Each number is 128 + 24 x the weight over the matrix's rms, rounded and kept within 0 to 255. Layers, rows and columns count from 0.

# layer 2 MLP up, 1024x256, rms 0.0883, rows 414-427, columns 0-255
[[122 109 117 119 137 155  85 127 128 127 117 145 122 139 119  85  93 117 120  88 136 140 129  90 124 142  47 136 128 136 147 160 131 126 116  99 146 120 126 106 149 143 115 129 134 182 137 157 114  88 109 115 126 115 164 153  96 193 110  97 112 159 119 129 150  74 143 119 124 121 119 171 137 127 116 119 109  99 146 163 111 123 121 146 135 144 126  99 145 138 197 102 132 130 100  88  98 138 149 114 110 156 124 143 146 116 115 140 122 139  90 126 152 132 148 129 105 103 118 140  97 104 106 131 164 104 126 133  95 118 129 137 143 155 152 135 145 130 134 129 141 136 194 109 140 147 111 138 146 145  99 151 162 138 104 109 119 108 108 122 142 148  76 151 143 124 148 114 156 111 115 126 164 108 105 128 157 115 105 123 196  78 131 103 109 156 114 102 123 102 145 122 109 129 108 146 145 138 182 147 149 115 144 132 105 144 141 136 135 107 166 137  86 136 121  92 121 126 141 133 121 151 122 116 136 110 106 139 156 151 161 141 147 127 114  98 118 164 119 135 153  93  97 127 133 158 162 138 121 155 128  98 121 170 140 106]
 [136 180  80  98 121 149 106 126 131 143 154 151 145 124 148  96 116 130 130 142 174 140  99 111 120 106 103 113  96 100  85 114 164 129 121 112 133 108 170 143 101 160 105 176 145  94 142 182  84 120  60  95 108 122 129 113 116 134 120 124 141 107 162 138 128  93 127 128 138 110 119 154 143 133 134 104 124 113 157 166 103 142 135 145 127 143 118 123 140 112 100 130 139  88 127 166 139 125 125 121  83 167 145 119 151 102 161 130 140 100 134 149 133 118 132 119 180  91 122 150 104 120 104 110 101 174 153 124 131 125 127 131 110  99 138 127 133 116 127 123 170 113 173 123 123 160 170 128 118 135 136 138 100 139 155 137 106 101 131 142 144 142 132 114 103 130 126 130 179 121 115 157  94 159 152 152 128 139  73 135  76 101 151  93 162 119 178 160 115 143 134 122 170 108 190 126 150 145 149  98 153 130 141 163 127 111 144 133 107 110 100 113 147 121 134  93 126  93 121 152 148  83 139 118 120 139 132  83 139 151 125 121 128 102 124 108 151 157 114 130 113 115 140 137 126 138 126 122 144  77 117 119 151 124  80 140]
 [131 122 154 113  92 130 120 103 103  74 156 173 127 162 111 105 137 119 149 113 146  91 161 139 132 133 113  86 147 120 150 109 167 160 138 136 173  69  83 112 187 172 136 151  89  99 160 121 142 132 150 134  88 149 149 141 171 102 146 178 153 118 130 156 150 135 103 145 126 132 131 124 139 109 163 138 145 117 119 170 128 117 111 115 142 134  72  81 113 157 105 135 103 164  96 118 115 127 162 129 117  77 106 111 124 134 147 145  83 168 161 148 125 133 129  96 124 138  91 171  79  96 162 121 160 113 150 154 130 126 143 156 144 140 115 119 108 120  92 154 130 149 114  88 113 141 136  81 120 161 145 138 147 149 142 162 146 144 139 107 139 140 126 185  92 105 139 159 149 103 139 112 130 131 128  95 111 119 163 113 140 158 126 159 134 144 134 112 149 101 117 128 140 160 145 122 133 134 126 122 113 149 154 125  85  76 157 143  83 154 101  75 104 144 149 182 112 120 126 102 108 110  86 119 134  98 124 168 172 107 121 100 120 111 134 127  98 130 109 104 145 136 132 148 145  98 155 133  94 125 100 106 126 104 114 127]
 [157 170 104  88 124 131 144 105 174 155 119 125  82 150 132 142 151 158 166 147 107 119 137 109 168  88 131 123  91 117 170 103 110 128 126 135 130 122 125 128 103 182 105 145 133 134  56  87 139  82 124 121 185  99 140  93  98 119 153 109 122 101 176 139 109 132 113 104 113 140 135 135 139  83  97 120 124 202  99 157 154 115 118 187 134 104 111 156 115 146 136 135 105 149 102 180 120 132 135  84 135 130 166 118  90 122 141 111 181 116 105 143 114 115 149 163 130  87 131 115 154 107 131 131 108 176 139 140 118 123 121  99 150 127 170 104 160 122 109  94 103 111 143 132 147  89 170 131 154 126 147 146 141 107  79  99 110 151 135  99 107 130 114 109  81 118 126 127 149 143 102 147  92 104 127 134 106 112 167 106 151 125 115 102 124 147 116 121 112 132 115 137 128 149  91 142 120 142 131  70 132 116 133 126 130 117 156 140 129 117 181  95  78 125 127 121 116 154 149 109 120 117 103 106 121 126 130 122 125 103  99 122 114 154  85 160 175 130 107 157 132 141 122  84 139 133 131 161 103 139 159  99 109 154 162 143]
 [154 126 159  99 101 123 125 181 128 116 154 104 150 147 161 145 127 130 168 118 142 157 151 137 135 131 153  79 138 100 106 114 143 166 112 122 111 137 129 123 133 127 111 130 146 146 128 159 149 116 126  94 134 125 128 146 135 122  84 100 113 140 107 125 102 119 145 128 145  89 168 104  95  76 123 131 114 136 136  82 130 140 139 146  98 142 112 157 153 143 144 144 143 107 125 111 105 170 136 151 133 106 158  82 170 151 124 122 102 122 135 170 135  98 145 136 128  99 116 128 123 122 168 120  80 126 112 148 117 181 120  97 126 159 125 105  91 114 105 139 142 117 159 150 131 131 147 103 116  88 122  91 126 121 133 157 134 112 119 167 114 135 129 133 128 136 106 171 128 149 145 124 111 162 106 141 140 137 116 130 175 151 112 131 149 145  91 145 127 115 126 119 157 154 135 116 123 144 130 126 133 117 119 138 102 127 138 190 106 104 117 134 124  92 132 122 122 146 146 150  93 122 101 127 156  90 147 133  94 130 127 145 159 119 138 159 113  76 119 115 112 120 121 153 142 159 105 147 145 113  63 106 112 115 139 126]
 [132 168  97 124 129 112  73 111 106  99 119 100 129 125 170 126 150 146 122 132 124 143 126 109 148  96 144 129  94 106 159 134 136 122 162 138 117 172 164 100 112 177 104 133 129 161 115 129 135 110 197 115  67 127 122 127 171 100  72 125 131  77 101  94 145 101 138 136 159 127 149 107 138 159 116 165 139 113 152  98 126 118 149  71 146 116 105 131 133 175 131 119 124 134 134  97 166  82 112 147 160 170 176 101 107 128 139 148 137 121 134 117 151 128 137 152 155 126 142 121 107  86 113 124 111  76 133 149 151 119 111 119  89 120 126 128 146 147 142 116 124 136 148 141 168 169  74 133  88 100 143 158 123 136 118 162 132 104 130  98 176 154 205 155 148 126  95 123 108 106 136 100 105 149  73 188 147 106 192 149 106 123 132 123  93 146 165 124 149 170 132 115 148 113 136 156 115  75 143  99 127 107 111 164 156 154 120 131  95 133 105  86 133  90 152 125 114 101 124 130 176 123 124  95 110 158  97 121 137 136 128 137 120 162  89 121 144 123 155 180 121 168 120 110 129 103 152 144 118 125 126 126 147 149  93 117]
 [140 124 131 102 139 101 151 153  96 146 120 124 153 161  98 116 125 134  90 157 108  99 161 157 115 152 121 203 123 133 104 135 155 168 145 104 135 101 143  83 147 118 127 170 122 102 207 130  89 128 114 118 135  97 101 113 175 148 134 132 118 117 123 103 148 134  82 167 108 126 103 136 140 110  93 114 157 126 137 158 124 128 100  95 115 203 136 125 186 126 140 117 166 101 124 131 165 154 105 115 107 146 112  99 160 177  92 152  93 127 135 123 145 126 114 156  96 114 143 175 157 206 145 133 100 125 135 121  84 123 110 122 109 137 141 148 163 167 154  78 135 188  71 163 115 181  96  81 125 148 121 101  52 129  97 154 121  97  47 152  75 143 128 119 134 104 146 150 112 124 108 112  87 122 109 166 122 151 102 116 164 144  77 134 145 112 133 177 112  81  99  76  90  96 106 166 147 121 146 133 122 170 106 107  49 153 107 119 128  94 114 150  59 156  96 111 118 119 157 174 143 149 113 126 124 142 143 143 127  90 114 159  81 140 134 146 159 138 156 100 153 122 130  72 123 134 149 140 108 105  69 168 108 125 125 161]
 [148 158  74 129 122 144 104 101 154 111 149 147 125 181 164 141 142  97  91 114 118 138 109 136  74 126 143 139 148  81  84  96  98  89 175 155 127  79 141 138 160 108 125 125 166 155 101 133 125 106 120 135 134 120 133  89 141 149 130 162 121 159 139 146 170 171 129 110 157 114 133 110 177 123 128 105 162  83 163 117 150 175 140 154 142 160 134 117 110 141 118 139 134  92 184 163 121 125 105 118 128 156  94 122 151 130  92 127  97 123 157  92 128  93 133 136 107 103 121  88 125 168 150 124 150 120  96 131 150 137 161 122 166  83 123 125 130 122 124 103 146 119 164 114 144 100 127 118 108  97 113  92 140 128 129 126 129 131 117  71  96 105 134 112 104 121 157  97  93 127 132 143 111  83 129 121 114 106  91 114 154 149 146 131 122 167 124  98 136 154 114 138  99 124 164 131 100 151 127 128 147 147  95 141 158 114 139 121 167 124 106  91 144 134 143 105 177 131 116 110  92 115 110 112  99 129 147 144 145 147 136 167  86  92 142 162 127 133 115 134 117 129 114 130 105 115 158 113 124 118 143 127 132  88 160 148]
 [119 143 143 103 118 109 110 128  49 112 152 113 158 114 142 138 120 124 167 144 152 101 133 156 114 139 120 110 100 166 122 129 161 153 136 111 131  88 147 127 133 147 129 154 147  98 148 148 118 140 120 134 142 110 127 143 100 158 104 162 180 144 131 111 155 121 148 169 157 135 131 111 138 111 119 151 126 102 102 124 149 109 126 143  93 102  96 107 141 131 132 112 159 133  86 102 105 126 107 138  96 155 136 107 159 115 142 159 145 143 110 109 155 162 162 162 103 139 106 128 113  89  87 163 154 154 135 114 148 130 182 120 104 138  63 148 152 129 134 145 157 112 138 116 134 169 124  95 115 135 124 114 130 155 117 144 109  92  90 137 126 155 132 128 165 116 127 142 137 143 181 110 127  94 139  99 142 110 155 154 114 117 111  77 131 134  93 162 103 131 117 151 128 190 152 144 155 140 106 139 134 143 122 139 131 144 123 143 161 112 179 125 168 108 138 111 146 118 141 142 112 125 164 169 108 128 124 136 140 115 148 146 119  99  97 131 172 144  96 116 180 110 163 115 102 139 135 134 105 109 139 138 100 125 173 109]
 [114 126 118 111 131 122 134 124 152 111 106 124 121 126 146 117 116 138 127 131 154 116 138 135 131 138  96 116 133 136 118 134 131 100 127 130 123 106 120 133 115  93 135 146 131 134 111 124 112 144 122 127 136 132 126 116 129 116 127 118 151 149 129 137 112 145 127 121 110 131 135 112 133 126 127 129 143 118 135 127 125 103 154 135 136 144 136 120 123 128 143 124 125 131 121 134 128 136  97 132 123 129 105 120 119 148 116 118 107 129 134 144 132 109 135 140 132 141 108 116 155 126 118 142 112 136 114 137 124 166 125 132 110 112 130 126 130 117 123 145 134 115 144 100 130 109 141  98 112 119 118 123 134 119  96 134 103 127 133 131 117 128 117 138 136 129 124 123 133 145 122 117 152 125 132 124 132 117 120 114 137 123 121 134 118 118 128 126 142  86 135 137 115 158 122 104 110 111 126 113 118 132 143 116 132 120 134 126 123 132 154 135 134 129 129 144 125 108 125 150 135 122 120 122 119 150 109 121 114 132 147 137 137 148 144 131 125 129 119 105 138 126 135 102 147 146 105 119 117 145 141 154 113 136 125 137]
 [125 128 136 114 134 139 130 122 140 135 128 136 119 144 128 136 128 141 143 111 120 108 130 119 125 115 112 124 108 113 124 124 129 126 126 139 120 137 124 131 115 136 126 112 136 125 130 139 121 120 132 116 132 127 121 131 112 137 142 131 128 140 137 149 109 142 134 151 122 153 118 123 111 138 133 114 150 124 128 141 123 116 114 131 132 140 111 129 128 132 141 121 139 137 143 123 145 145 119 112 141 146 155 119 138 109 116 146 143 142 117 129 134 135 127 136 131 128 133 126 132 128 127 116 128 133 136  94 121 151 137 141 121 130 120 122 155 122 119 134 108 119 124 127 118 134 124 139 139 139 125 129 135 125 146 122 143 123 129 125 120 137 130 126 124 134 135 123 150 124 130 138 154 139 136 122 114 107 130 122 139 116 142 135 123 112 130 134 118 143 140 125 142 135 130 114 124 121 134 127 106 159 141 136 111 144 129 130 136 107 122 138 147 121 138 132 136 120 125 132 130 152 107 123 132 118 141 141 147 134 120 132 124 126 134 128 138 127 127 108 135 131 134 113 130 118 149 148 111 113 147 125 125 117 148 112]
 [136 129 123 119  88  86  96 138 144  95 128 112 119 114 131 115 109 153  90 131 132 149  94 100 144 102 171 150  83  94 168 126 172 132 112  80 119 149 180 124 148  82 104 145 154 148 138 131  85 136 150  86  92 116 153  68 121 174 130 117  82 153  83 153 145 150 126 151 114 144 165 177 109  99 138 130 131 177 149  86 136 175 131 111  89 103 188 125 167 155 112 147 149 151 125  95 151 175 121 132  80 128 179 146 141 115 158 129 118  89 112  85 175  82 159 126 139 177 135 118 150  82 108 134 165  92 164 126 172 126 133  64  97 115 119 136 146 126 151 141 175  71 174 147 135  82 156 154 154 105 152 117 163 162 122  92 150 134  93 142 110 109 164 189 125 144 154 115  86  79 118 116 135  99 117 165 173  96 120  86 148 137 182 110 156  81 132  98 121 166 114  96  92 183 112  91  97 165 149 170 184 139 144 147 130 123 166 106  95 120  41 119 133 137  92 101 117 145 100 189  98 125 132  95 132 102 142  70 133 173 154 118  77 104  73 143 142 108 136 126 152  99  94 141 143 171  76 159  93 186  76 135 122 100 148 111]
 [131 146 130 125 104 137 112 136 150  95 145 179  95 104 127 163 129 153 149 112 151 165  58  61 149 160 156 117 111 154 128 174 144 120 194 129 172 161 151 128  91 137 150 149  94 150 211 147 135 124 138 146 104  90 150 131  85 118 106 153 175 101  86 144 138  85 131 131 154 138 160 125  87  90  70 121 129 153 112  90 107 165 151 118  94 121 113  65 112 119 153 153 163 123  94 147 155 144 138 205 157 156 119 147 112  83 130 108 126  95 142 142 151 119 115 140 151 145 136 136  97  95  88 103 117 109 110 124 166 103  98 124 135 166 128  77 128  87 153 133 166 136 145 119 168 146 199 120  89 121  74 180 122 148 104 175 157 128 122 130 131 137 107 118  91  94 169 140 147 142  56 172 130 149 145  99 147 127 117 167 116  90 160 154 142 131  93 128 139 134 105 124 140 119 107 166  95 130 180 148 195 132 193 116 145 137 113 128 160 127 122 117 128 114  92  91 130 119 109 178 151 141 124  99 162 110  86 111 199 157  92 112 177 119  76 163 136 128 129 134 119 126 127 119 147 126 129 135 154 128 118 106  79 116 104 122]
 [138 122  58 104  64 109 107 114  93  87 140 159 130  94 121 132  89 163 120  86 162 168 126  78  79 131 132 130 135 102 127 131 143 112 121  87 138  66 116  72 110 130 132 129 125 108 129  93 142 111 100 134 176  79 106 101  96 106  67 124 136  89 146  92 116  90 120 105  89 145 145 112 179  87  61 115  73 183  61 101 112  91 177 126 134 120 108 152 141  77 166 182 126 139 103 175  92 177 119 196 150 164  97 142  80 101 117 190 125 156  75 100 179 125  97  62 103 172  92 104 131 111 109 132  52 120  97 113 127 155 162 173 125 107 131  98 175 211 143 145 153 154 139 144 139 110  79 157 173 134 110  97 167 123 141 114 139 148 151  87 131 131 227 129 114 108 136 161 190 113 190 126 142 131 135 106 174 166 100 183 161  72 141 150 154 199 155 117 106 131  95  94 139 113  95 104 174 189 144 134 115 139 166 154 130 172 147 143 122  66 159 114 160 110 131  96 117  97 170 124 123 179 133  90 130 109 123 136 145 114 173 118 127 191 174 149 116 154 137 138 115 174 110 169 120 105 152 115 159 144 177 116 128 136 144  93]]
# layer 2 MLP down (transposed), 1024x256, rms 0.0915, rows 414-426, columns 0-255
[[154 134 134 105  83 168 127 134  58 171 113 135 138  99 136 149 167 140 169 111 119 127 139 155 136 136 131 157 140 123 142 137 153 136 133 156 126 108  99 144 131 159 131 137 125 125 119 151 110 137 114 148 180 132 159 148 115 112 175 123 153  82 148 103 118 118 153 171 145 121 113 141 111 129 121 100  89 156 125 112 121 145 178  87 123 128 127 132  92  92 110 125  87 130 104 101 155 131 176 137 125 118 153 117 152 105 135 107 108 117 115 151 175  96 149 197 123 127 100  86 133 102 116 131 147 115  95 151  98 176 157 125 132 136 129 120 153 171 143 133 133 143 137 146 118 147 155 136 131 143 112 112 161 135 146 160 121 136 128  74 110 150 136 128  97 132 122 137 136 172 123 121 127  93 159 154 122 155 139 108  84 141 101 115 157 163 113 106 110 116 135 121 134 174  96 143 169  99 137 109 157 143 147 110 103 146 135 103 161 141 144 141 152 119 129 114 147  63 132 139 136 151  69 114 130  99 127 119 124 183 103 115 113  89 166 120 178 158 111 159 108 135 160 115 147 128  99 134 124  85 146 142 113 119 137 136]
 [100  82 117 133 155 109 134  79 111 101 102 186 137 116  99 133 116 164 178 130 113 114  88 113 136 153 139  73 114 164  89 135 163 138 109 104 133 151 104 178 119 153 124 162 100 127 158 152  75 100 100 130 108  83 140  86 127 110 141 128  97 133 158 173 129 111 109 122 177 110 128 161 128 121 122 154 123 111 160 163  92 115 121 139 142 175 121 146 125  94 118 149 105  45 131 162 122 109 132 154  88 115 136 162 132 138 137 136 148 131 123 120 137 149 136  83 128 116 118 142 128 116 134 133  61 144  95 158 132 136 109 109 151  93 152 116 120 147 148 123 170 132 139 141 130 153 120 127 115 151 110 128 119 126 202 150  68 166 159 112 125 106 114 101 154 111 118 115 158 112 103 158 104 141 135 128 107 130 135 159  83 123 152 127 162  92 130 127 105  99 168 144 158 103 148  75 163 157 131 119 139 159 119 176 104 147 106 134 135 156  95 123 125 161 120 130 172  78  96 170 152 124 142 136 165 132 140 114  89 120 121 107 109 160 144 104 154 137 129  95 109 148 175 172 121 136  83 107 120 120  94 128 152 133 132 107]
 [104 142  95 143 160 140 149 183 132 149 135 172 108 153 121 130 132 135 163 182 137 110 141 100 125 132 113 145 142 141 157 153 135 158 161 145 143 112 113 121 151 156 135 105 150 107 136 125 107 133 137 132  84 156 144 145 140 110 146 175 109 137 131 140 133  97 105 135 125 119 115 151 110 145 127 122 136  75 158 140 150 114  78 100 116 114 127 117 155 138 101 130 128 149 123  87 120 132 140 109 105 111 152 172 123 129 139 155  83 131 217 137 114 126 138  85 125 122 118 186 122  98 174 116 155 100 154 163 131 119 133 155 116 117 129 141 135 132  74 120  95 164 117  97 140 135 120 138  99 171 102 133 142 111 146 114 145 133 120 118 134 101 118 168 119  85 148 169 109  94 153 118 107 148 147 154 119 137 164  83 156 150 171 119  86 119 125  95 124 135 170 140 120  80 126 124 149 163 147 105 149 128 102  94 109  81 165 108 103 155  69 108 131 141 161 168 126 129 106 143 128 103 123 158 126 129 136 130 140 126 136 110 113 125 130 119 128 101 127 102 159 134 120 136 137 116 135 110 113 137 126 116  98 107 126 119]
 [178 131 160 111  86 127 142 118 107 165  77 141  70  95 117 132 126 142 157 150 100 189 167 163  89  66  91 149 135 157 116 139 140 153 137 127 120 110 108 122 154 132  94  96 152 110 157 123 128 140 117 132 148 163 112  95 148 134 134  89 135 101 133  57  92 140  84 139 154 117 123 134 108 167 121 136 155 130 137 147 108 126 141 128 127  91  66 149 131 150 119 183 117 127 143 116 159 110 112 147 159 142 114 124  66 153 118 117 144 135 138 141 105 138 143 129 128 111  94 101 118  92  85 131 132 165 113 126 126 116 109 136 152 109 142  95 120 136 151 141 106 138 132 112 132 148 133 153 139 116 147 117 127 113 118 100 121 150 138 144 117  95 130 115 108 163 113 113 164 137 150 134 122  73 178  83 148 156 155 127 178 152  84  80 140 170 157 138  82 139 135 158 132 125  94 147 111  74 159 131 161  84 138 118 129 134 109 123 122 167 113 153 140 116 131 116 106 165 134 105  98 156 127  61 157 124  91 162 131 150 145 134 107 128  87 144 189 112 156 127 175 148  87 118 158 168 103 138  97  67 127 113 137 145 109 168]
 [115  91 133 110 124 146 163 130 171 127 123 103 152 137 154 118 147  96 116 107 121 127 132  97 122 113 169 121 122 133 132 117 102 135 122 111 148 152 118  95 125 125  86  73 141 104 104 129 126 118 129 152 131 168 118 113 141 132 129 154 163 146 145 113  94 102 162 160 129 132 108 135 109 114 143 110 120 143 165 123 129 160 171 123 123 146 126 166  99 111 111 130 147 140 132 130 140 119 111 113 158 148 154 135 120 142 122 169 116  79 153 107 110 111  96 147 144 142 129 143 111 118 137 105 154 132 132 124 138 121 104 126 122 137  95 107 107 143 110 119 117 141 145 133 134 138 103 115 112 121  98 146 161  95 104 150 116 112 144 157 134 138 130 138 114 150 174 136 136 125  86 147 112 153 119 142 109 146 115 138 148 138 129 140 126 102 143 107 139 100 109 154 137 125 121 144 112 141 100 118 120 147 112  98 158  93 136  94 132 107 149 167 152 128 124 132 130 153 147 152 114  99  91 117  97 131 122 116 156 122 104 141 140 135 151 127 128 121 121 152 134 126 103 132 155 163 125 120 144 103 129 162 144 110 111 135]
 [129 149 135  48 125 135 118 126 100 116  98 107 151 146 110 139 111 127 113 147 107 126 118 112 127 128 129 135  80 128 171 154 180 152 123 184 137 139 151 143 133 154  90 123 180 117 118 143 164 137 166 141 116 140 152 121 140 145 124 104  96 134 130 143  91 153 118 117 109 111 123 123 106 143  76 157 136 127 158 154 144  74 159 100 112 106  95 124 141 122 139 123 166 124 163 158 129 151 179 135 152 109 184 130 130 124 128 106 121 145 132 126 129 111 133 117 156 124 119 144  41 117 113 161 119 169 148 126 109 138 154 109 111 116 131 125 122 143 128 129 115 131 108 108 161 154 158  89 101 129 117 151 152 161 119 166 154  92  98 134 141 107 122  86 158 128 114 102 130 128  92 106 143 145 142 109 123 136 138 119 167 124 148 135 133 157 102 111 133 145 126 129 154 109  85 111 148 116 146  72 159 135  73 117 124 135 137 157 119 102 147 112 136 133  98 135 161 131 138 115 135 143 111 128 144 114 112 143 112 103  99 138 124 118 104 103 128 121 118 140 115 137 158 121 120 129 158 140 151 127 137 188 154 134 155 116]
 [122 113 162 173 140 116 113  96 239 170 105 182 112 150 113 132  86  67 121 110 133 124 125 184 103 123 142 127 139 141 134 107 128  74 134 159 177 125 109 127 169 123  84 152 164 135 160 132 118 138  85  99 151  79 123 116 132  70 132 127 137 118 119 171 152 105 176 150  66 130 122 104 118 130 167 110 102 187  79 134 109 192 141  89  99  96 114 153 178 116 165 147 159 135  95 130 178 144 146 132 158 147 142 162  90 105 129 148 141 137 122  87 116 143 137 146 182 128 128 134 168  92 124 152  95 137  98 146 147  72 113 139 164  94 132 129 154  50 132 108 209 133  77 163 132 119 123 120 102 137 121 126 144 110 110 129 130 149 124 105  86 174 166 121 133 105 123 120 111 105 155 152 128 110  97 142 160 136 124 124 103 107 170 125 127  99 107  96 106 105 136 111 134 143 160 115 115 131 127  95  95 135 175 118  82 123  96  83 146 112 145 151 150 150 107  68 166  99  95 133 146 172 125 123 157 160 142  92 173 158 100 108  66 144 165 135 149 177 141 152 141 159  52  98 165 110 118 118 108  97  97 158 109  91  61 123]
 [117  82 125 143 127 151 161 115 150 131 145 152 137 133 145 137  88 122 145 119 140 131 105 168  85 115 121  87 149 145 100 102 147 104 146 166 159 120 140  96 121 144 134 125 164 108 111  96 109 118 145 150 130  95 124 143 120 137 132 152 121 121 113 130 152 132  77  99 153 108 106 133 126 144 103 152 163 110 152 151 143 148 100 147 144 143 158 172 134 163 179 128 119 119 161 156  85 116 111 151 130 142 121 147 120 158 130 144 111 105 135 121  87 116 175 117 130 126 148 102 155 107 114 160 119 148 122 146 119 142 132 177 115 167 139 112 132 139 154 117 142 159 129  89 145 146 100 161 134 121 158 151 133 121 123  99 112 137 131 107 142 135 118 142 165 106 118 134 126 129 174 106 154 128 154 146 109 155 107 121 132 102 153 101 139 138 116 112 156 135 115 149 125 139 170 134 132 156 162 110 142 119 116 133 157 140 129 116 150 185  95 112 135 118 189 100 145 122  86 133  94 117 115 111  95 104 153 162 143 113 115 126 162 100 145 120 107 132  66 123 106 148 142  97 116 148 149 143 210 133 121 120 129 132 164 132]
 [ 98  94 105 145 131 162  93 106 158 151 122 204 112 100 168 109 106 123  81 134 154 155 130 100 144 149 137 175 107  93 113 134 144 133 102 145 137 164 140 149 105 105 181 120 109 138 115 158 146 131 150 142 137 101 138 118 115  97 111 109  95  82 105 140  46 120 148 187 107 136 160 101 111 125  81 137 123  86 161 151  74 121 138 107 152 162 128 183  90 143 133 126  81 141 101 146 182 116 121  90 127 157 122 134 133 111  80 129 148  63  97 184 135 126 127 111 137 119 104 114  97 117 170 140 119 139 131  94 174 132 166 135 120 131 121 173 140 147 112 155 171 117 117 167 110 101 150 148 187 111 129 121 121 132 131 194 121 151 195  79 121 150 104 153  73 147 138 110 123 145 103 142  83 128 135 125 146  95 119 143  90 138 110 146 135 121 132 129  88 104 126  93  79 160 128 124  96 141 186 150 121 132 147 120 124 138 102 124 147 117 151 119 156 138 113 104 152 140 156 108 133 102 129 121 125 105 107 136 101 146 163 164 102 150 157 147 150 121 153 190 118 116 164 164 185 111 134 125 147 118 113 153 131 130 143 111]
 [134 127 127 128 122 122 142 132 120 125 158 122 133 119 128 110 146 131 118 128 111 139 139 127 116 106 130 113 128 145 155 127 126 107 121 129 126 130 161 131 140 122 145 129 147 117 111 131 116 114 132 114 137 117 132 121 133 128 124 121 104 121 120 127 128  96 130 131 139 137 129 141 136 126 133 149 109 131 147 129 139 140 133  99 134 126 133 149 132  98 121 123 115 128 135 135 133 131 143 115 123 139 130 107 130 100 133 128 144 132 124 130 130 143 119 139 123 109 123 100 136 109 125 128 125 137 123 121 125 125 123 130 125 116 128 127 134 145 119 125 100 127 132 134 148 127 135 103 132 140 117 128 136 121 119 139 130 106 156 122 152 131 131 123 151 138 130 116 112 132 148  94 123 136 131 115 119 128 108 115 129 129 135 133 132 127 133 126 124 131 115 125 132 140 112 127 128 140 124 133 114 119 124 122 140 141 125 132 149 126 121 123 128 122 124 138 115 134 132 132 120 108 106 123 103 141 119 125 140 116 122 138 131 131 133 135 125 128 124 123 110 144 114 128 128 130 142  99 128 132 118 135 144 126 131 117]
 [133 134 127 111 106 114 141 130 133 134 127 134 127 133 125 109 134 134 119 126 130 129 123 136 119 117 125 127 132 118 125 117 114 143 124 127 108 120 130 128 123 121 126 121 119 116 126 127 124 132 128 119 134 139 118 136 137 136 129 134 131 129 154 123 133 140 135 130 115 135 115 139 123 132 128 139 145 105 140 131 143 145 139 129 139 120 123 116 125 134 122 136 114 138 123 107 134 127 121 119 134 114 120 108 130 123 132 125 135  92 129 126 119 135 117 126 117 136 156 121 130 130 130 134 126 114 127 106 115 145 135 119 148 136 116 119 126 128 133 144 122 137 143 132 120 133 129 124 125 130 128 132 132 117 123 144 113 121 136 120 119 138 128 102 129 119 134 144 127 137 134 150 124 157 141 144 139 137 118 134 139 128 138 125 141 106 135 136 127 141 138 115 129 131 132 121 126 134 122 114 123 129 142 119 130 137 123 135 141 111 133 127 136 131 147 135 131 152 118 121 138 126 108 138 128 103 126 129 131 122 128 129 132 128 123 126 120 113 136 105 130 133 140 132 131 125 130 117 118 131 123 122 115 128 129 136]
 [ 87 150 205  49 102 153 145 151 172 146 106 114  99 126  70 119 104 174 152 124 125 103  81 144 151 127 107 154  43 145  98 141 115 151 121  40  89 131 121 156  84 118 101 115 145 159 136  88 103  87 135 130 105 142 141 159 109 111 145  61 175 118 105  69 122 104 149 184 153  83 123 162  83 160  80 168 114 141 123  96 153 194  91 167 128 132 113  84 202 151  89 149 147  92 124  85 164 172 139 134 105 109 158 142 159 160 137 164  81 122 129 118  81 126 124  90 103  69 169 135  99  69 162 132 145 178 177 180  91 115 128 134 145 165 124 156 121 136 126 135 120 137 142 148 178 105 186 167 105 127 153 117 132 130 110 131  74 101 138 122 153 118 135 117 186 149 130  95 113 166  89 140 145 147 147 185 101 173 125 214 117 148  95  91 140 112 150 127 133 129 129  92 143 179 133 181 103 127 134  87 127 122 139 152  86 126  77 128 119 235 109 148 123 130 146  84 157 101 150 130 136 151  53 139 145 128 127 144 129 141 129 126 109  91 142 119  78  98  82 151 131 120 178 133 105 128 142 101 108 123 112  83 100  90  77 157]
 [105 106 131 204  90 106 169  78 122 147 109 120 160 155 101 155 140 126 135 173 140  80 166 145  85  83 169 165 113  87 141 103 158 132  56 107  49  89 158 109 161 139 120 126 182  99 110 125 133  85 127  44 161 174 110 153 147 149 114 107 108 114 128 141  79 131 134 165 121 107 144  84 140 131 171 136 126 155 136 151 115 110 171 109 147 182 155 209 136 166  88  94  80 145 122 124 116 151 148  32 117  77 110 157 118 141 114 118 163 176 122 155 120 148 180 148 115  83 135 124 145 167 186 127 138 171 124 161 110 114 141 160 182  51 147 189 192 177 114 136  47 124 106 125 104  95 125 108 150 117 154 150 170  80 147  90 124 123 133 134 158 104 135 177 149 181 111 124  66  81 176  96 134  89 154 153 136 140 151  79 137 133  89  96  86 121 136 130 111 179 149 111 124 127 151 152 156 142  80 134  28  65  80 167  96 155 208 121 103 102 133 119 122 151 151 155 156 141 129 128 108  74 138 189 119 153 132 163  67 123 142 106 150 153 211 174 141 125 110 141 111 143 131  74 123 155 113 113 114 113  78 135 110 150 137 144]]